Part of a small language model's weights: 15.4M parameters, learned positions.
Each number is 128 + 24 x the weight over its row's rms, rounded and kept within 0 to 255. Layers, rows and columns count from 0. The size above them is the row's rms in percent of the matrix's.

# layer 2 MLP up, 1280x320, rms 0.12, rows 878-899, columns 0-159
size [ 98  93 104  99  98  95 111  97 105  96  74 112  99  96  93  93  98 104  99  96 100 121]
[[136 126 144 184  97  86  90 145 104 193 145  82 132 119 118 120 118 141 129 154 105 140 138 152 110 116 134  94 149 103 120 146 123 136 122 122 135 142 115 162 156 131 113 138 146  83 107 128 123 133 130 139 127  80  96 106 178 143 141 156  96  73 119 135 192 122 106 125 146 115 111 119 110 107 106 144 144 104 126 131 127 139 114 172 108 144 108 156 137 176 135  87 136 122 130 144 146 120 168  90 183 178 113 130 136 112 119 147 137 137 120  93 157 140 112  97 154 105 120 102 119 150 130 179 102 100 131  90 133 115 113 134 100 104 123 135 120 130 120 144  77 138 126 139 116 117  80 140 180 145 153 111 111  99 151 106 121 145 154  83]
 [137 136 141 155 151 129 100 138 123 111  92 122 116 122  96 185 139 124 118 131 129 135 108 125 164  94 112 117  49 136 134 133 184 171 154 110 127 130 153 127 123 144 111 103 135 119 114  86  94 141  91 103 108 144 176 108 113 144 106 169 157 129 124 123 137 133 101 140  91 153 117  58 142 137 129 153 119 132 128 135 130 133 132 159 162 118 138 128 123 106 127 131 109 180 115 140 123  99 150 154 139  57 195 137 129 133 124 137 144 115 170  93 126  84 144  92 140 109 125 156  76  80 140 174 119 144 123 134 121 174 151 118 122 139  92 102  64 152 123 131  87  73 146 122 100 105 128 111 100 150 164 108 125 115 125 133 117 170 106 143]
 [117 113 106 145  86 145 104 115 188 105 114 145 139 126 121 146 102 159 118 129 109 117 125 123 131 149  97 118 117 121  85 126 156 114  88 112 104 112 115  89  95 157 123 130 113 123 146 150 132  90 177 144 167 108 182 146 141  91 157 133  97 139 135 135  94 132  77 105 117 109 116  90 111 102 115 100 132 127 155 121 135 158 118 142  90 152 116 116 145 122 114 135 114 102 129 159 104 157  92 102 133 151 161 118 154 111 130 102 108 126 172 156  93  92 121 166 116 133 125 158 182 150 157 131 131  79  94 126 113 121 134 150 121 115 144 154 117 106 126 123 196 108  90 148 163  79 148 135 133 160 158 114 136 112 129 140 160 127 186 147]
 [126 162 174 150 150 109 128 126  93 150 105 101 150 113 143 128  98 137 156  90 123 136 125 132 144 134 121 130 133 123 114  73 135 153 137 117 126 129 129 180 150  77 150 130 112 181  82 161 136  99 147 119 147  90 121 159 170 136 125 155 148 112 143 117 135 130 105 141  99 115 126  90 103 127 120 160 111 132 119  97 143 141 117 155 127 121 103 110  77 122 144 122 120 110 119 115 110 105 116 189 135 115 148 115 136 113 105 123 148 116 152  92 154 101 129 128 139 117 114 137 159 122  94 131 173 121 135  97 160 114 106 129 147 126  86 137 107 109 121 120 112 130 126 111 139 123  68 116 114 139 154 142 197 156 168 127 146 119 155  91]
 [128 112 146 111 135 165 146  76 127 131 137 152 161 114 151 146 115 123 142 110 161 136 117 121 155 119 113 147 162 101 103  88 118 113 111 129 133 143 140 104 117 120 144 161 112 117 119 123 103 119 140 165  88 181 174 117 117 117 105 124 166 129 145 123 128 138 125 124 143 120 153 111 156 140 121 121 173 135 142 115 163  93 157  87 109 138 157 142 110 183 135 133 146 127 115 113 145 184 119 150 131 126 110 101 180 151 121 167 164 103 121 126  59 129  99 139 118 119 108 128 107  85 139 108 114 110 154 138 121 115 111 172 181 132 115 154 157 125 130  79 146 119 115 150 151 119 118 133 164 159 128 125 135  98 135 109  80 112 125 138]
 [121  84 105  95 149 111 145 127 128  96 152  92 106 104 147 120 114 138 148 158 120 142 128 154 121 121 149 132 117 106 126 143 100 123 141 111 144  91 106 112 109 144 124 128 123 144  89 117 129 141 154 198 150 139 126  68 100 170 122  80 111 116 115 154 124 176 129 112 135 110 116 153 140 127 113 123 114 169 191 160 146 158 126 117 161 147 123  97 142 108 140 114 140 120 135 146 138 134 108 128 179 144  91 150 131 161 124 148 194 131 125 127  80 101 129 133 154 157 155 146 110  91 156 143 140 117  91 119 149  92 129 117 123 102 112 143  95  81 163 161  97 144  90 146  93  74 118  80  95 122 129 127 107 147 141 142 162 134 143 114]
 [ 91 145 124 139 111 112 161 160 130 150 123 137  89 120 120 127 154 124  94 151 144 128 173 128 140 143 130 134 120 151 122 127 104 145 121 102 163  68 175 120 173 105 102 105 146 175 159 146 135 157 118 141 119 163  91 109 140 139 114 119 136 157 191 138 166 157 176 164 163 114 109 126 146 142 149 165 141 139 146 129 125 121 183 138  97 154  99 154 149 134 134 123 153 112 108 132 122 159 112 148 131 107  97 138 141 123 128 129  99 122 159 151  97 133 160  92 121 122 142 123  98  99 117 132 178 132 163 140 122 112  68 166 122 118 105 133 125 137 138 159 127 155 151  95 181 149 138 119 128 159 129 127 139 154 122 132 108 104 182 137]
 [ 82 113 142 133 128 130 133  96  95 130 139 123 105 141 113 110 165 160 103 137 115  94 166 107 107 118 110 142 170 114  89 141 105 127 104 100 168 123 135  95 143 136 130  85 137  75 180 147 148 158 168 142 110 129 108 174 132 126 132 155 137 106 110 133 143 130 118 141 123 134 131 126 144 144 157 129 174 129 126 108 179 110 160 138 114 164 121 141 176 106 143 105 156 100 133  75 127 110 101 114 155 101 136  79 129 138 121  93  87  75 100 115 110 176 159 104 165 149 102 112 108 139 123 118 121 142 105 109 148 167 107 142 122 104 132 147 145 114 127 125 181 115 143 126 121 140 113 138 131 111 128 143 106 165 148 125 118 145 137 153]
 [133 115 116 140 168 129 122 107 112 125 113 103  94 115 160 136 110 109 145 168 164 175 126 128  92 139  86 119 125 110  92 131 123 132 127 139 162 140 107 118 132 112 118 137 141 115 129 119 156 119 143 150 167 155 117 107 116 136 101 112 111 119 143 152 123 114 160  86 154 142 172 140 122 138 110 105 137 132 105 171 126 139  98 103 117 138 136 108 134 108 139 125  97 104 128 126  90 157  95 148 107 145  65 153 143 131 139 123 133 152 136 154 128  79 141 126 133 137  99 117 102 126 138 144 156 143 135 111 138 110 156 108 137 108 108 176 132 104 139 150 107 103 129 141  95 174 153 103 130  77 120 129 124 133 113 126 142 137 114  92]
 [131 136 123 148 102 132 104 150 140 172 167 151 126 110 124  95 118 167 123 112  97 122 122 155 101 132 147 137 144 135 142 133 138 140 123 153 160 128 147 143 128 156 139 166 155 152 119 107  98 137 170 121  84 179 126 125 120 148 100 119 139 119 150 115 104 126 136 107 135 187 113 112 160 150 128 119 124 127 148 102 120  82 138 100 131 122 121 140 172 137 146 134 126 114 128  87 109 123 159 114 158 126 121 131 145 135  77 123 104 111 142 142 113 120 137 152 109 132 158 148 127 140 114 117 143 113 156 135 115 208 133 124 115 105  89 153 138 114  93 154 122 107 138 141 130 120 153 152 103 103 137 138 111 152 127  88 120 145 138 123]
 [ 83 122 167 146 146 128 105 133  94 162 110  78 103 176 127 132 115 164 125  93 136 149 166 131 109 134 137 143 149 160 125 126 119 140 132 113 152 129 123 130 112  96 110 121 122 128  89 120 133 152 122 133 110 131 124 136 153 153 118 147 118 162 139  82 105 100 128 121 110 101 147 130 104 130 144 120 137 134 137 152 146 115  98 137 154 164 132 126 114  98 172 125 114 140  75 149 116 101 113  76 169 118  62 126  97 112 145 149 120 149  77 123 171 153 180 133 111 136 132 119 163  95 118 167 121  38 112 134 162 139 107 120  83 133 134 151 163 136 179 100 153 126 140 114 111  79  92 151 122 147  88  79 144  98 142 150 113 162 113 166]
 [104 170 127 158 118 130 137 136 140 117 141  90 151  94 124 163 133 100 107 118 184 193 128 130 126 165 101  82  95  82 149 162 112 117 114 139 130 144 156 155 178 141 157 164 164  95 143 111 156 102 155 156  74  89 105 126 166  83 142 100 104 152  88 145 123 133 144 112 116  96 130  97 149 158 105 131 121 151 176 131 137 127 153 132 173 150  69 135 127 137 111 136 128 124 128 111 144 142 146 109 180 113 140 109 122 131  93 153 163 123 144 109 150 141 116 188 113 135 109  93 146 112 131 105 126 104 149 107  84 159 133  89  91 133 105 136  98  85 121 124 100 106 123 116  84 139 157 110 126 115 138 111 141 146 118 145  98 100 128  95]
 [114 135  99 130 143 148 142  88  96 132 150 103 117 156 195  98 148 106 142 169 112 165 172 128  89 126 125 107 166 100 143 127 162 157 100 182 176  79 158 152 102 148 114 139 121 100 142 112 156 130 159 109 103 152 117 126 108 156 189 152  90 128 129 122 133  97 162  68 114 162 128 109 178 153 123 157 113 192 102 114 121 141 134 137 118 148 123 165 139 193 107 101 133 120 127 124 125 109 103 132 117 165 107 124 123 153 129 150 124 115 136 115 125  95 117 130 110 136 152 121 101 131 137  98 126 124 161 131 147 136 150 133 134 157 133 107 114 116 111 144 139 123 152 151 112 178 156 156  93 112 126 118  76 121 122  96  61 142  95 149]
 [122  90  90 103 103 145 161 127  70 121 180 102 125 146  84 133 102 115 109 141 125 172 136 120 128 147 112 147 126 105 153 170 128 142  99 124 163 150 170 135 135 149 146 138 110 135 111 194 122 157 110 113 120 154 118 117 154 106 124  91 106 138 129 101  88 160 148 117 131 142 125 143 113  97 138  97 167 149 170 154  80  89 132  87 128 124 107 104 108 122 147 125 171 171 131 128 135 161 130 128 126 134 126 184 146 157  95 129 187  90 155 118 163 164 144 123 139  77 134 110 120  87 131 126 161 132  90 138 137 150 171 123  86 113 153 142 130 128 126 154 127 113 112 138  84 151 110 125 114  92 165 133 134  96 121 151 134 157  98 124]
 [118  71 124 145 163 128 156 168 146 126 106 115 145 110 131 143 116 129 105 166 168 120 123 139 118  91 135  93 141  93 138 145  98 132 123  80 139 105  79 142 123 172 122 130 106 131 144 136 126 140 133 189 130 155 103  77 120 101 158 126 180 148 163  75  94 155 166 133 107 139 137 124 127 131 125 133 117 154 113 154 106  80 130 166  83  97 137 153 120 117 168  97 181  94  94  98 124 130 130 126 132 131 141 148 112 163  96 118  95  99 140 122 111 123 122 125 134 134 120 142 128 100 112 122 141  99 134 111 106 116  90 119  97 105  98  60 118 155 174  95 145 142 154 123 123  87 135  99  81 122 143 103  81 152  99 124 100 140 156 146]
 [105  86 148 122 157 101 150 152 139 146 141  87 125  92 115 125 140 151 127 117  93  97 143 125 143 118 170 120 109 107 128 107 122 159 178 133 162  97 166  90 141 128  94 131 115 172 161 134  95 107 192 138 113 119 155 110 141 146 146 171 171 128 166 175 113  71 128 114 110  92 149 137 139 118 128 165 170 107 124 114 109 201 142 125 120  94 157 162 140 120 135 140 133  83 142 125  90 119 155 167  90 152  87 125 162 141 127 107 140 133 112 123 108 107 136 141 102  95 140 147 122 121 190 114 121  86 134 133 111 154 127 150 127 173 103 127 139 158 110 170 110 117 130 141 122 149 104 118 111 141 167 108 128 151 111 123  97 151 137 145]
 [100 136 129 130 126 138 138 122 156 140 117 124 139 104  99 127 158 111 110 155 133 128 122  92 124 135 166 135 178 138 125 154 134  78 166 117 152 140  95 116  78 121 112 149 125 128  97 107  97 122 120 155 155 150 154 178 175 111 141 149 126 129 156 100 111 127 131 103 166 130 143 119 145  80 121  99 156 140 147 136 128 143 115 129 134 111 133 125  90 122 145 101 149 108 125 126 143 169 124 138 140  76 163 108  87 155 149 131 111 109 141 108 113 147 113 149  84 152 149 169 125 128 133 147 138 144 123 114 155 124 147 164 152  83 116 149 151 129 136 136 157 154 146 107 143 138 151 192 170  96 142 114 145 129 122 139 155 145 110 138]
 [121 149 151 153 100 148  98 128 110 161  84 142 118 159 102 126 143 111 145 139 112 111 184 129 104 157 136 131 109 141 140 155 116  92 151 127 147 106  85 100  79 100  91 106 114 173 165 116  73 115 133 165 145 152 123 159 152 121 151 113 137 143 146 107 140 135 151 127 141 102 140 116 137 161 132 110 134 148 117 161 153 112 123 150 179 174 111 104  88 100 150 138 122 133 127 117 153 157 116 121 112 120 105 107 117 155 108 111 117 104 130 146 137 129 151 139  88 153 111 127 131 150 127 162 120 150 154 120 130 127 157 126 107  90 133 161  85 170 175 157 110 114 151  87 104 108 148 147 142 116  95 128 115 122 125 132 129 119 113 133]
 [141 132 121 136 175 145  88 154 152 154 113 140 154 149 138  82 127 103  71 128 103 100  87 120 142 150 114 130 113 150 121 127 120 110 113 162 131 150 141 128 101 170 130 147 139 110 130 111 140 116 125 133 108 124 121 181 115 133 124  93 158 104 113 159 140 138 139 111 143 120 128 114 124  89 121 123 122 137 118 106 128 148 158 122 142  76  93 133 103 105 137  97 108  61 133 116 129 133  91 134  80 161 164 130 122  93 124 104 128 103 130 114 119 176 115 117 121 105 185  97 101 119 112 168 140 142 162  99 157  92  90 131 125 160 119  96 134 131 116 114 135 135 137 117 131 215 153 150 160 102 165 159 146 108 172 114 121 123 112 176]
 [142 148 116 147 105 169 150 139 152 123 103 126 138 115 139 127 143 107 192 145 127  96 108 150 106  94 112 149 116 135 133 141 126 116 146 138 172 132 127 173 124 146 106  99 128 161 145 104 109 131 114 150 157 170 129 127 131 130 115 151 165 129 142 128  98 108 140 118 147 172  99 133 115  91 106 156  93 119 169 141 158 153 119 103 109 103 164  95 127 119 114 128 132  99 142 136 130 132 117 150 108 141 167 115 159 158 133 139  92 113 163  90 120  98 115 161  44 109 144 124 134  90 170 110  90 146  78 159 121  92 115 116 156 176 153 125 139 110 111 124 137 152 164 170 115  74 149 130 118 114  97 145 142 156 156 169 116 137  89 128]
 [197 102 104 131 113 119 112 119 105  98 123 107 156 129  97 138 133 121 103  93 116 168 129 162 127  99 139  92 140  95 135 150 136 150 131 154 144 149  81 130  83 151 100 165 138 161 110 172 166 103 150  93 145 118 133 132 139 126 148 125 148 168 190 134 176 162 179 115 149 107 167 110 137 131 128 149 149 129 125 137 103  73 181 117 116 157  90 108 125 138 161  83  83 107 116 127 145 139 100 151  92 121  97 108 107 158 131 107  72 127  74 123 124 119  84 181 130 131 121  96 148 120 115 137 115 143 113  77 169  94 115 116  98  90 133 126 136 130 136 166 140 153 144 143 155 191  75 128 130 108 156 108 100 118 138 149  76 120 147 146]
 [127 122 150 121  90 132 131 130 138 122 145 148 110 143  97 170 100  88 134 100 106 133 132 105 126 104 153  61 108 175 164 160 115 126 149 158 145 104 186 157 100 133 108 139 158 148 133 141 114 124 169 146 113 138 133 138 121 174 180 173 143 127 134  95 110 132 174 132 180 149 136 123 169 111 126 147 115  98 135 131 142 116 121 140 161 139 164 144 145 117 155 140 130 138 163 156 116 124 144 104  98 136 145 122 142  94 140  98 107 114 110 100 109 108 133 125  84 111 114 191 182 141 180 115 184 148 112 159  81 105 138 102 111 114 144 106 120  96  88 144 148 117 114 121 143 125 134 128 127 151 103 113 130 151 114 122 134 135 137 103]]
# layer 2 MLP down (transposed), 1280x320, rms 0.0276, rows 878-898, columns 0-159
size [ 94  98  99  97  99  98  90 101 109 105  73 110  97  93  89  95 106 103 102  95  97]
[[ 83 110 132 120 123 108 103 134  93 163 165 163 135 139 115 104 108 153 121 110 157 147 129 127 122 125 137 143 137 127 132  78 112 135 123 174 111 110 150 160 107 101 119  96 109 131 117  77 127 126 108 148  86 137 167 181 130 143 146 121 138 109 121  87 108 117 118 145 132 171  95 122 115 137 136 104 122 148 109 157 129 120 135  96 153 142 102 146  94 125 151 193 102  96  86 119 110 124 144  91  59 117  86  98  76 158 144  85 116 125 154  91 136 136 150 149 147 124 101 146 143 160 131 131 109 128 118 102  92 159 121 177 119 163  75 119 126 126 190 117 154 133 150 148 158 153 103 177 129 123  94 147 126 141  78 141 109 116  82 133]
 [119 106 153  96 132  85  93 144 126 165  64 152 112 143 116 119 150 149 135 180 136 135 133 130 168 103 118 101 124 144 137 138 134 106  76 103 131 107 113 106 113 126 105 158 155 139 134 112 155 127  92 135 137 130 132  91 148 179 126 117  86 130 123 152 103 128 139 136 143 117 142  83  66 112  97 155 148 133 166 136 134  76 188 119 139 134 108 120 144 134  97  80 131 110 138 120  94 144 111 203 156 115  90 122 138 142 130 107  96 129  99 114 149 117 137 142 135 171 161 130 162 120 100 114 133  66 148 117 151 102 131 118 141 121  71 151 158 103 111 144 147 140  92  89 167 153 135 136 115 168 113 116 117 152 122 105 145 139 136 152]
 [100 132 129 127 111 157  94 152  78 111  91 167 146 117 167 116 140 112 145 120 136 100 120 120  70 112 111 141 130 146 108 153 131 142 125 137 173  96 109 137 141 136 111 136 118 131 180 130 192 129  86  95 111 122 117 115  85 142 184 128 120 153 161 147 142 122  94  79  96 138 181 157  95 151 138 132  81 105 139 115 143 139 114 162 131 103 155 107 138 124 141 157 150  95 140 141 126 143 164 137 109 135 160 126 114 131 132  52  82 146 126 137 113 133 135 118 108 132 135 105 133 115 155 147 144  81 173 127 150 124 125 159 135 141 131 120 130 113 106 150 135 147 128 159 135 109 142 128 153 108  94 148  89  99 153 152 127 160 130  99]
 [146 140 170 163 148 116 125 110 121 142  93 150 118 132  93 114 155 102 136 121 129 128 114 114 120 112 153 109 122  87 158 112 135 115  86 149 120 102 119 128 131 140  82  76 146 128 119 120  94  87  96 134 120 132 151 122 119 141 147  96 116 162  93 115  94 136 146 110 128 167 122 160 152  83 140 103 141  83  91 141 168 125 143 133  86 104 125 101 160 148 108 116 145 123 127 130 126 143 123 159 128 166 175 107 104 139 120 121 123 125  90 126 118 147 119  72 120 129 105 124 142 110 174 110  93 116 101  95 145 104 157 150 159 117 110 150 128 158  91  83 144 100 121 118 159 160 133 107 147 127 137 123 114 136 123 164 124 158 113 140]
 [112 135 156 163 126  97  64 113 150 126 128  85  84 108  91 107 131 131 169 133 102  95 131 119 164 145 132 133  93 162 152 141 138 117 142 130 194 127 128 132 112 118 142  81 117 117 164  92 100 131 103 118 144  98  89 135 111 126 151 129 162 145 106  90 147 121 136 161 144 125  92 101 119 169 136 155  94 120 150 124  98 127  97 169 151 167 106 129 127 101 161 146 112 130 107 126 130 154 149  82 108 128 115 130 110 111 111 154  97 159 141 111 128 128  77 124 118 101 133  75 134 148 111 121  92  95 135  74 161 115  96  95 153 157 109 125 150 132 113 127 156 152  69 133 108 115 146 153 135 168 118 107 145 100 139 139 141  96 129 116]
 [154 136 131 162 146 121 152 134  94  77 118 127 150 110 139 165 113 171 155 125  65 109 149 119 104 149  98 125 129 128 157 150 124 111  81 157 135 118 115 107 157 135 148 135 167 154 148 144  94 135 135 145 127 110 124 178 116 116 140 108 171 119 139 142 104 159 121 169 103 130 146 143 118 155 130 144 104 132  98 137 122 121 139 103 153 136 123  94 121 146 117 147 139 167 120 114 161  79 109 139  99 124 106 109  70 123 130 161 127 119 126 101 124 122 187 125 129  96  92  76 154 184 120 159 118 129 146 129 113 126  95 112 122 108 155  97 126  84  88 131 125 134 112 142 111 140 167 100 170 127 121  96 121 139 157 153 102 142  78 118]
 [168 107 162 114 156 125 110 118 136 107 150 120 173 124 152 115 108 131 134 103  89 124 117 149 111 118 118 137 139 122 126 108 183 118 115 139 100 139  79 155  62 134 159 127  99  79 105 138 114 117 141 120 120  80 171 165 113 123 134 113 106 112  82 135  89 104  98 108 108 153 145 151 145 130 102 115 138 112 106 117 132 140  86 112 140 120 147 103 105 145 122 131  84 115 115 140 161 111 153 150 108 169 185 130 110 139 120 137 136 104  77 126 156 106  85 162 154 153 104 135 174 132 131 109  86 141 110 124 142 143 167 111 138 137 150 127 136 133 129 109 113 100 112 119  64 111 124  95 130 129 136 123 122 114 133 147 151 118  72  94]
 [128 155 147 153 109  80 166 108 135 119 128 161 105 116 117  83 179 121  85 139 146 159 161 135 174 122 121 125 132 134 149 165 130 116 105 137 127 113 148 112 143 109 133 132 153 117  96 113 135  97 109 107 120 128  97 107 128 157 105 118 108 142 152 150 128 122 178 191 171 116  99 127 164 138 121 142 123 149 115 116 137 134 153 134 147 135 140  89 139 111 129 114 105  83 142 126 166 153 143 113 107 141 114 153 145 105 131 149 163 151 168  90 115 124 112 123  89 136  96 144 128 171 155  87 150 117 146 143 113 131 137 116 134 116 127 105 157  76 178 118  84 135 111 120  90  90 150 136 105 132 140 128 112 145 162 125 125 101 170  88]
 [ 94  97 151 125 123  70 127 171 142 138 135 137 130 157 115 124 125 123 130 180 192 129 153 164  81 121  89 155 125 152 121 125  61 109 110 132 175 133 124 134 104 103 163 161 131  94 124 149 129 119 112 139 186 119 100 110 107 129 129 139 110 108 154 143 145  77 150 141 134 117 138 135 149 148 120 115 115  79 148 132 137 119 107 117 102 105 122 138 127 133 106 118 135 167  95 123 171 117 133 131 135 153 130 144 113 115 117 129 122 104  99 142 115 123 118 100  99 148 150 114 174 116 173 136 143 118 143 125 142 138 104  88 112 116  94 145 117 151 131 138 121 105 134 151 105 141 139 112 132 156 112  90 101 150 143 145 163 182 105 119]
 [ 55 100 147  69 156 128 151 142 137 140 133  75 104 146 122 106 181 123 103 157 154 106 105 121 108 159 138  98 120 124 164 133 121 136 136 160 144 153 130  92 123 143 169 119 136 111 123 117 186 153 151 122 149 129 139 127 117 162 153 114 142 119 102 127 111 106 124 152  90 168 103 129 174 145 106 123 143 152 112 157 146  98 132 132 147 172 129 120 175 135 149 120 123 101 124  98 107 106 122 123 115  95  83  94 151 130 127 134 148  98 153 173 148 106 146  65 112 129 115 162 150 148 148 129  99 117 123 130 158 129 158 132 123 137 144 128 188 113  64 144 108 182  66 138 144 175 117 129 137 141 131 154 105 153 143  94 123 104 106 110]
 [159 131 142 176 157  82 122 132 109 103 159 101 139 123 106 130 115 153 124 126 119 120 111 115  93 105 115 142 129 117 150 116 142 137 120 152 139 142 132 127  79  95 121 136 130 161 165 114 119  79 156 122 140 158 150 171  89 131 142 138 118 109 125 109 111 106 151 150  98 111 129  86 122 123 141 137  92 106 143  95  86 124 133 146 110 144 156 120 108 149 123 193 137 115 181 146 115 125 158 143 184 145 100 131 131 140 125  92 150 108 115 147 122 123 143 144  80 113 148 119 118 124 132  63 130  98  85 129 163  78  93 161 118 158 157 144 138 102 159  75 144 125  79 110 129 137  66 108  96 153 165 146  92 160 137 106 123 121 120 157]
 [171 145 116 129 116 109 131  82 176 121 114 109 120 107 107  87 141 136  91  93 144 135 145 151  89 144 119 107 134  86 134 116 129 136 122 146 160 103  77 103 115 145  78  75 112  82 125  96 167  84 146  87 158  98 105 141 129 116  81 120 108 172 127 132 148 120 161 149  83 132 119 126 123 117 137 139 140 132 150 163 102 118  92 115 134 141 113 107 123 132  94 134 153 153 140 147 139 105 100 151  61 159 135 124 126 165 151 139 105 117 118 139 154 140 168  33 141 125 134 145 121 104 181 140 133 102 144 140 104 131 108 119  97 129 147 151 104 112 142 115 122 140 111 149  97 143 121 121 122 207 122 126 148 113 154 137  75 148  91 163]
 [145 150 167 124 156 113  95 134 121 135 159 127 135  78 114 120 123 109 122  99 134 136 118 111 120 146 132 127 110 110 153 127  97 118 110 127 139 170 117 104 123 133 161  65 140 125 131 138 136 131 100 148 119 126 139 124 119 114 133  87 117 149 129 140 124 115 134 101 110 112 139 135 103 112 122 117 107 114 140 114 120 120 136 171 172 106 104 134 125 101 137 135 111 132 120 105 124 144 133 105  99 123 140 164 124  73 130 146 139 124 167 146 153 101 132 110 112 132 124 109 155  93 147 126 104 156  89  82 111 117 143  92 112 121 194 150 107 128  98 111 184 111 146 141 151 132 119  98 130 127 142 109 137 143 115 147 144 125  73 117]
 [125 119 150 129 145  84 129 138 163 124 147 136 125 147 141  98 125  96  94 145 110 129 120 110 158  94 133 165 144 192  87 105 149 107 154 136 135 133 133 127 131 122 161 109 157 130 148 145 166 137 126 128  81  88 143  98 144 150 137 136 138 112  95 150 106  82 121 160 110 132 111 143  96 137 145  78 138 180 117 138  99 129 128 129 128 138 142 119 105 111 144 212 105 136  70 139 107 100 140 133 143 156 124 120  75 179 164 162 130 140 143 122 122 133 116 129 118 136 144 103 129 157 155  91 139 133 107 170 133 136 126  93 110 123 107 128 168 125 145  87 123 123 120 172 131 142 161 125 113  68 103 169  93 150 102  98 181 123 161 174]
 [165 134 165 107 112 111 177 125 137 102 118 142 126 105 112 100 122 149 159  84 136 150 197  78 142 162 141 139 106 134 129 124 119 131 132  99 116 133 145  99 140 172 131 190 143 139 144 143 116 137 163 115 106 128 131 175 174 131 142 145 145 123 120 153 111 149 134 158 142 118 156 124 168  89 119 135 123 156 112  96 130 155 106  93 151 106 121 121 124 142 142 134 124 147 143 128 112  69 155 122  79 111 136 133 163 112 183 118 105 130 142  81 115 108 152 141 131 152 136 107 127 134 129  52 105 138 117 136 132 101 164  79 136 156  94 175 139 112 148 165 132 115 122 150  80 149 148 152 171 125 118 111 113 131 145 109 161 137 106 143]
 [133  95 128 144 157 139 184 112  93 127 117 129  61 123 149 113 146 106  89 136 133  89 147 113 144 111 106 110 133 123 146 163  75  64 103 105 146 139 141  95 129 141  84 128 125 137 105 117  92  95 125 152 134 146 103 148 127 132 143 129 125 109 168 160 100 136 121 138 109 111 110 126 109 164 162 114 155 158 170 120 117 108 126 146 173 158 154 142 163 180 134 124 123 105 130 134 134 152 116 131 114 102 127 102 105 177 139 131 121 114 123 109 149 135  91 110  93  95 152 128 104 134 167 110 127 129 121 115 122 152 147 151 114 151 104 123 108 163 150 177 112 106 151 138 138 152 153  92  73 125 115 131 140 192 126 150 158 131  94 151]
 [143 143 123  99  96 118 133 105 116  99 166 127 114 117 161 146 162 102 107 103 104 126 119 143 145 121 124 102 160 108 124 130 145 117 147 158 159 131 119 123 129 112 148 115 157 134 156 116 158  78 111 121 154 177 140 143 122  97 120 122 115 127 116 122 120  83 147  97 144 150 133 125 140 104 145 132 138  72 103 131 148 176 117 112 144 131  89 127  60  82 141 130  94 126 156 134 180 154 142 111 147  85 173 105 108  93 122  88 116 138 141 120 100 151 109 134  77 114 158 109  90 181 156 123 150  94 130 161 150  99 143 173 137 113 147 155 114 128 140 122 181 172 154 136 125 168 148 132 164 147 136  97 119 128 109 119 138 128 166 104]
 [153 160 115  64 167 149 110 124 148 113 102 107  86 168 137 165 135 176 133 136 130 143 151 137 114 155 118 113 139 128 163 101 147  51 137 111 102 138 114 132  82 102 182 102 153 126 139 143 156 137 124 132 114 167 103 116 137 158  94 120 134  88  81 131 130 150  95 136 118 125 144  89 104 121 118 138 104  72 157 118 133 113  75 163 144 124 120 121 106 138 123 152 176 130  84 131 152 114 114 126 144 112 107 149  66 166 121 106 136  95 121 143 125 131 111 146  97 118 130 170 164 130 130 104 151 114 164 141 131 104 162 144 169 103 145 157 153 115 132 207 141 130 141 156 120 151 117 138 160 118 120  94 130 157 143 124 123 171  86 135]
 [153 130 107 179 115 172 128 110 169 109 130 143 127 126 141 155 102 159 141 126 123  90 129 114 133 157 107 119 112 145 143 110  93 153 107 117 107 118 116 159 115 127 141 137 196 149 156  90 150 110  99 110 153 114 140 143 160 141 113 108 126 115 127 124 133 156 142  90 100 160 153 162 131  88 121 152 105 112 143 108 173 122 102 175 118 129  75 105 150  97 126 140 140  91 160 146 137 125 133 143 115  90 137 140 124 107 146 123 139 123 103 138  99 110 126  85 123 139 180 158 124 174 113 100 106 115 123 132 153 115 113 118 124 165 118 142 143 100 139 110 128 114 133 118 120 140  95 113  86 116 110 128 123 126  85 161 198 112 111 156]
 [ 78 133 115 148 117 152  90 121  67 181 165 147 105 134 157 131 108 110 120 148 125 151 120  88 124 134 136 110 135 116 177 150 151 129 138 104 127 101 111 119 130 122 129 147 125 225 133 155 142 124 134 152 113 170 131 157 140 115 143  79 117 105 151 133 171 109 125 108 133 101 169 138  59 140  91 153 130 104 167 119 134 128  94 129 130 178 103 119 146 138 103 147 112 143 152 117 161  85 105 145 168 134 145 100  92 114 137  92 133 148 120 112 134 121 108  96  97 107 158  94 143 133 111 163  99 126  81 153 159 138 128 107  99 102 112 116 106 184  87 122 124 156 114 127 100 120 101 157  99 132  98 154  85 116 153 143 162  80 175 106]
 [116 138 116 151 145 117 134 128 106 138  97  94 107 110  96 100 104 125 135 140 109 124 101 141 139 124 128 163 117  86 150 130 147 144 118 171 139 129 135 154 116 108 167 102 112 128 174 102 136 163 133  93  93  89 131 116 161 137 155 106 161  87 119 121 121 129 158 145 131 107 136 118 129 126 172 102 142 131 173 150 163 130 129 112 139 136 143 130 182 105 167 186 132 226 118 151 140 136 140 130 124 156 109 128 118 134 175 141 107 126 143  97 137 139 135 137 146 140 147 155 118 112 139 122 143 162 127 120 144 102 126  52  56 157 119  94 120 163 184 121 156 125 110 172 136 118 142 161 151 128 107 142  90 149 144 116 157 100 114  58]]